config.yaml
intermediate_size: 704
hidden_act: "swiglu"
positions: "rope"
rope_theta: 10000.0
tie_word_embeddings: false
optimizer: "adam_hyperball"
lr_mult_qkv: 0.7
decay_fraction: 1.0
final_lr_fraction: 0.1
Each number is 128 + 32 x the weight over its row's rms, rounded and kept within 0 to 255. Layers, rows and columns count from 0. The size above them is the row's rms in percent of the matrix's.

# layer 8 MLP down (transposed), 704x256, rms 0.0586, rows 659-675, columns 192-255
size [ 95  99 109  97 105 104 106 104 102 100  99  99  99  99 105  97 100]
[[121 129 224 134 150 141 119 138 159 133  93 122 193 115 137 144 181 143 125 176 102 148 150 125 112 125 110 201 127  89 137 111 137 115 143 189 111 142 175 158  98 111 154 160  93 126 144 153 142  44 128 125 140 130 102 135 124 148 161 168 122 123 110 107]
 [134 139 152  89 103  68 139 102 151 115  74 172 127 165 141 120 196 155 134 137 114 107 150 180  68 172 151 207 150  95 109  70 134  94 192 111  74 176 192 120 125 160  97 159 109 149 167 134 154 149 131 152 155 120  74 113  72 108 160 115 140 123 175 145]
 [122 110  99 101 185 145 138  97  77 112  91  70 129 110 167 134 117 119 142 163 147 199 115  74 169 107 143 116 110 103 100 110 115 117 113  72 123 141 144 135 101 124 168 113 126 141 130  98 158 131 181 146 164 113 131 117 181 134 123 189 143 152 129 118]
 [151 105 155 148 166  96 113 127 154 100 112 106 171 187 139 103 147 155 124 171  66 107 128 170  61 143 176 110 112 180 126 103 168 133 131  63 153 141 147 160 132  33 163 143  82 136 154 162 156 135 120 120 119 166 104 128 116 142 113  90 127 102 137 121]
 [130 125  98 136 172 100 172  92 149 226 143  86 176 167 137 155 147 109  68 143 127 192 122 178 152 110 143 133 141 172 116 130  98 203  95 145 150 136 141 206 109 126 132 101 144 107 145 108 133 120 112  87 147 153 157  95 192 140 187  90  84 129 144 193]
 [125 152 151 130 103 139 148  96 132 122 116 178 154 148  88 102 116 177 196 107 110 172 143  84 138  80 140 160 135 139 139 121  49 143 119  90  94 107 164  82 128 113 139 129  97 144 153  99 126 131 153 149 139 150 104 124 131 119 135 114 155 101  68 185]
 [107 149  90 109 158 134 111 165 171 151 202 149 136 113 119 115 178 140  78 133 139  66 112 143 133 149  98 133 104  50 127  66 145 168 131 180 151 136 181 112 137 154 177 108 142 145 179 146 105 127  99 137 149 203  90 158 112 180 156 184 129 102  40 157]
 [151 109 137  75  90 125 185 104 171 146 166 123 149 101 103 148 110 212 149 141 136 104  94  96 164 158 162 133  93  91 131 179 132  69 167 122  64 163  53 135 141 146 121 177  98  86 176 110 130 131 118 105  99 163 119 101 108  67 183 106 122  60 160 107]
 [189 132 122  75  93 148 167 176 164 155 142 107 163 101 177 119  95 187 141 101 111  97 117  61 161 146  68 101 193  89 195 117 172 168  55  82 121 106 137 160 163 161 122  65 118 104 161 126 161  99 208 120 123 102 146  87 110 116 191 100 130 171 180 119]
 [140 142  98 151 186 104 125 120 129 138 149 125 156 141 149 118 122  65 130 136 129 109 118 138  82 210 140 135 106 129 166 133 112 132 145 212 135  84  48 158 138 152 136 126 166  89 123 164 128 147 139 122 146 112 154 114 149 121 136  72  85 101 135  70]
 [186 148 169 162  67 110 128 128 156 125 128 117  99 137 100 120 153 120 108  93 203 160  85 146 120 134 144  82 118 140 154 120 108 120 167 142 119 163  38 116 175 161 119 166  96 127 145 144 102 155  68 110  97 182  97 115 134 185 143 167 129 125 120  92]
 [144  86 148  80 164 127 160 121 183 120 141 143 131 112 103 131  80 143 107 148 103  74 173 140 139 103 163 195 131  87  91  99 109 127  92 137 103 106 136 186 186 126 128 150 164 166 133  90 117 152 115 110 143 111 117  96 121 125 109 152 190 186  58 122]
 [113  57 153 133 146 177  92 163 173 124 175 128  96  72  75 122 152 117 137 169 120 103  91  93 156 138 115  73 163 156 132 139 134 113 100 100 113 150  81 129  86 110 160 116  95 121 144 114 104 115 160 107 157 117 126 139 214 144 107  97 162  98 108 123]
 [133 101 106 103 116 180 103 125 110  85 149 140 154  57 120 148 192  85 148 116  34 134 199 115 168 112 195 141  85 133 100 111 147 129 113 153 123 112 152 157 133 128  89 135 117 142 156 181 122 109 138 147 196 104 122 136 147 128 103  82 110 120 120 150]
 [102 108 100  90  83  91 154 111 160  51 129 146 112  74 115  91 101 141 125 128  65 114  95 147 130 119 109 135  98 155 102 142  93 122 143 130  96 168 104 121 143 107 107 129 132 100  91 110 146 134  84 117 118 145 156 102 110 131 132 127 173 156 147 175]
 [ 81  96 109  89 136 153  94 132 119 100  85  92 102 174 118 142 135 155 116 131 188 127 156 151 105  78 122 144  65 126 113 155 164  97  62 103  78 111 202 147 116 107 139 116  83 120  72 118  88  98 126 154 136 138  95  70 170  81 116 154  92 139  67 153]
 [ 72 148 155 128  95 185 116  97 146  85 103  27 130  73 148 141  73 115 140 151 158  86 111 110 150 118 120 143 139 110 122 119 112 145  77 134 144 121 140 137 106 201 165 140 140 115 115  95  91 107 149  95 136 113 140  93 120 105  79  82 135  97 119 115]]
# layer 8 MLP gate, 704x256, rms 0.0585, rows 660-675, columns 192-255
size [101 110  96 102 105 109 101 103 103 101 103  95  98 101  94  98]
[[ 84 188 122 169 122 127 153 137 135 135 105 112 131 140 119 103 102 151  93 108 170  86  70 126 129 110  97 100  94 113 149  95 125 123 125 112 165 135 118 163 161 131 158 165 128 145 128 105 147 116 100 174 106 129  93 124 125 161 178 164 108 102 148 183]
 [ 87 109  72 116 175 187  65 110 128 162 122 164 120  95 130 180 151 146 128 161 109 135 125  95 135  59  97 144 140  82 177 148  71 193 158 118 123 186  80 205  66 129  83 136 100 159 118 103 151 119  35 123 104  97 129 103 159 136 158 126 111 115  85  94]
 [163 161 135 167 130 120 125 122 159 155 105 109 141 169  95 156 109  87 116  82  85 109 159  66 135 132 109 157 152 161 163 138 155 150 104 152  89 190 127 149 121 125  42 159 123 165 167  99 138 137 160 118 119 206 144 149 120 131 132 111 126 113 105 191]
 [132 172  70  82 115  32 104 154 144 218 140  93  80 143  75 167  86 131 145 160  92 112 106  91  97 128 146 130 112 129 159 130 135 127 146 123  62 188 103 127  86 118  88 144 107 117 117 140 130 136  95 129 136  90 192 107 101  89 131  54 126 148 122 133]
 [143 172 117 164 140  75 101 101 149  76  99 165 146 139  74 108 133 154 196 120 155  84 119 134 142 139 136 131 131 108 128 178 130 154  98  27 125 132  74 118 101 126 161 163 128 166 157 106 111 135 146 155 140 150  90 149 133 174 157 109 108 107 135 156]
 [169 140 121  95 147 127 104  82 123 166 141 117  42 139  87 127  92 139 145 128 102 147 163 109 103 130 152 147 136 146 140 109 112 135  90 137  72  65 130 137 137 157 131 105 148 156  96 135 112 114  99 167 117  94 124 136 124 174 148 119 108 120  93 155]
 [ 57 133 162 180 142 115 101 162 125  98 158 144 135 143 112 129 150  36 100 144 110 149 155  34  56 134  89 105 134 134  70 100 142 150 131 102 169 124 155  78  76 156 141  99 131 149 111  79 132 114 170 143 154 112 108 230 140 122 114 125 118 144 104 118]
 [117 105 103 148 121 125 104 115 174 153 182  62 105 105 148  69  97 110 146 102  88 138 171  74 168 116 111 124 111 114  87 148 132  65 151 127 181 126  97 116 147 185 135  88 108 152  90  71 157 150 143 153 114  96 105 132 103 181 106 165 155 107  72 121]
 [106 153  90 106 127 120 148 160 165 184  66 158 139  88 134 133 134 156 158 158 119  59 144 144 136 119  96 139 115 125 106 138 127 177  71 149 149  87 168 133 126 142 161 138 119 144 137 188 146 167 118 110  78 109 100 115 122 105 103 152 105  95 107 103]
 [134 102 129 105  61  81 123  92 167  73 152 134 108 113  38 156 144  67 157 105 190 114 139 125  81 131 138 158  71 145 134 131  79 117 147  98  95 113 111 140 127 134 124 103 181 129 129 127 148 107  97  97 129 134 160 139  50 122 168 125 177 179 138  59]
 [118 130 132 118 140 122 145  97 142 100 101  88 124 134 147 166 128 176 188 175 118 153 164 193  90  35 130 152 101 114 166 102 144 102 151  87 105 115 144 108 115 117 154 112 153 169 159 120  95 151 125 108 141 113 137 181 109 141 118  45 183  94  81  51]
 [ 78 113 104  55  75 195 114 100  96 113  81  84  87  89 110 136 116 134 121 163 185 116 106 143 145 132 114 116  96 109 121 171 146 151  92  93 171  64 164 133 152 151 121  96 118 144 130 121 132  77 116 127 116  95 156 132 148 160 180 167 118 121  95  87]
 [121  93 145 133  55  47 127 150 117 144 138 101 111  92 153 172  62 124 181 126 129 117 100  75 156 132 138 124 140 143 109 130 145 136  96 156 140 152 151 179 162 134  89  81 118 120 131 207 116  67 143  91 153  90 106 123 111 142 120 149 207 123 118 151]
 [123  87  88 123 202 156 124 129 152 131 101 120 116  89 128  90 136 153 141 176 100 208 132 148 204  97 111 129 182 150 181  74  83 165  95 144 132 112  88 108 172 157 112 100  97 158 105 112  87 118 165 157  93 144 127 156 147 157  95  91 101  93 117 128]
 [127 145 166 189  79  83 130 124 151 163 147 183 178  80 115 115 136  93 116 135  98 138 133  91 130  93 192 149 105 147 181 112 105 122 144 143 167 163 151 107 166  44 125 125 103 139 187 135 147 131 153  98 152 175 160 209 121 145 133 162 154 122 159 135]
 [ 95 130 153 123 150 157 117 125 121 118 109 123 102  87 124 138 100 112 151 110 161 103 119 168 180 182  84  73  92 121 172 110 152 141 122 116 152 135  21 172 102 131  68 131 145 150 132 148 157 102 135  99  83 181 137 183  96 133 131 152  85 158  80 158]]
# layer 8 MLP up, 704x256, rms 0.0587, rows 660-675, columns 192-255
size [ 97 108  95 103 104 105 104 100 102  98  97 101 104 102 100  97]
[[103  89 137  87 111 128 100  93 106 101 100 102 133 129 153 136 144 154 118  97 109  95 112  60 158 174 148 134 100 181 142  74 164 157  50 144 124 144 107 108 161 101 113 144 155 116  63 103 131 128 139 115 107 165 108 152 140 176 143  91 107  90 108  92]
 [116 112 146 132  50 137 114 101 102  85 167 206 133 107 147 148 143 175  78 112 137  84 103 182 115 100  93 182 106 126 144 131 119 157 116  95 118  88  89 153 134 156 148 136  94 168 153  71 113  91 165 140 105 154 106 108  94 140 143 137 139 129 122  99]
 [108 129 133  92 182 141 121 160  78 167 136 128 106  66 118 174 115 118 157  82 178 133 148 141 134  81  86 175 223 128 113 129  82 159  68 171  97 153  89 112 142 171 109 151 174 151 154 118 103 150 133 107  90  60 127 179 109 110  74 154  93 145 172 131]
 [147 125 105 164 174 116 134  83 134  83 111  70 170 132 187  85 144 172 137  72 146 120  96 146 139 148 144 110  87 128  97  53 132  87 146 120 163 111 152 150 144 154 203 100 146  81 112 108 189 151 119 166 146 153  83 112 180 126 130 166 136 142 174 133]
 [115 157 158  78 126 107 118 148 147 144 122 146 152 135 113 119  90  63 142  82 112 130 114  84 116 130 121 144 180 123 138 110 148  88 160 192 154  86 151 130 153 115 146  80 152 143 155 179  91 148 110  84 126  81  99 124 106 128  89 137 105 142 105  82]
 [137 174 149  93  93 126 165 141 147 131 107  75 152  99 160 110 147 142  91 167  79 151  63 143 146 176  67 165 165 130 153 157 137 105 208 148 140 184 147  72 164  92 101 148 158 105 162 170 123 138 146 145 154 115 130  95  57 160  76 114 178 115 134 128]
 [134 148 134 150 175 136  70 109 149 142 136 204 130 105 156 126 135  97 101 119  88 138 137 174  94 141  96 190  47  73 149 127 153  84 125 133 113 163 168 128 131 161 142 157 143 118 181 121 148 131 134  72 127  96 168  98 155 136 110 164 172 172 105 135]
 [109 101 125 138  92 106  76 101  94 150 124 157 121 157  98 142 206 117 137 109 101 103 140 159  83  75 198 108  90 103  98  76  86  67  94 128 174 122 108  81 144 137 123 122  90 146  87 130 132  97  86 157 118 152 105 104 165 138 155 138 153 131  67  81]
 [ 92 140 161 155 173  96 101  95  85  99  92  96 119 187 110 146  82 122 127 148 141  95  99  90 128  62  92 109 109 128  41 159 114 192 182 108 161 129 104 121 145 119 155 130  89 151 135 117 194 141 129  99 128 141 130 111 169 100 129 125 148 134 152 153]
 [142 236 153 110 174 136 125 110 165 118  89 111 115 126 109 140  93 122  42 136  87  99  83 180 113  96 178 105 141 191 122 126 158 135 129 126 188  92 133  92 113  95  96  86 134  90 144 166  97  77 118 166 170 101 116 101 128 107  84  76  90  54 196  51]
 [109 202 116 120 112 134  84 122 100 108 125 111 151  79 170 208 106 156 102 117 169 152 109  98  62  91 134 101 195 191 114 118 154  99 130 129 120 155 134 128 117 122 128  98 109 159  88 154 145 165 181 142 103 166 167 161 162  55 112 129 181  99 166  96]
 [147 149 171 165 168 116 183 156  93 102 249 114  91 128 149 127 130 103 147  97  77 126  75  65 151 166  98  93 133 174 193 116 135 197 148  94  89 159  78 160 100 138 170 137 118 148 124  76  76 125 148 151 136 128 125 140 123 145 121 138 161  98 139 170]
 [ 91 133 174 180  98 134 128 132 118 147 141 116  75 144 105 126 113 143 125 140  94 126 125  73 135 157  93  98 133 158 122 177 177  71  97 118 151 126 121 105 122 153 138 131 181 139 116 125 113  89 219 120 119 114 136 128 185 176 133 155 187 145 113 145]
 [ 91  94 172 173 145 131 149 171 140 164 116 139  53 178  99 106 109 142  84 177 178 168 198 146 168 108  41  99 154  51 138 104 136 101 105 148 177 116 102 105  60 129 166 159  73 163 146 111 102 139 188  40 145  87 162 158 105 193  84 164 155 115  58 137]
 [148  83 146 193 145  52 170 119 156 138 140 130 153  92 158  85 101 162 111 130  96 182 168 138 135 132 122 125 113 155 154  86 140 173 152 191 154 162 122  83 160 100 105 127 164 139 128  99 116 171 128  99 134 101 160 141 103 128 135  89 192 140 111  93]
 [134 105 128 134 117  96 146 145  83 179 133 148 127 124 190 127 154 130 142 172 156 126 160 154 135 147 145 129  71 216 161  90 140 140 131  85 179 135 129  97 119 132 166 125 160 202 140 168 165 135  70  82 175  94 116 147 136  88 176 113 161 130 169 118]]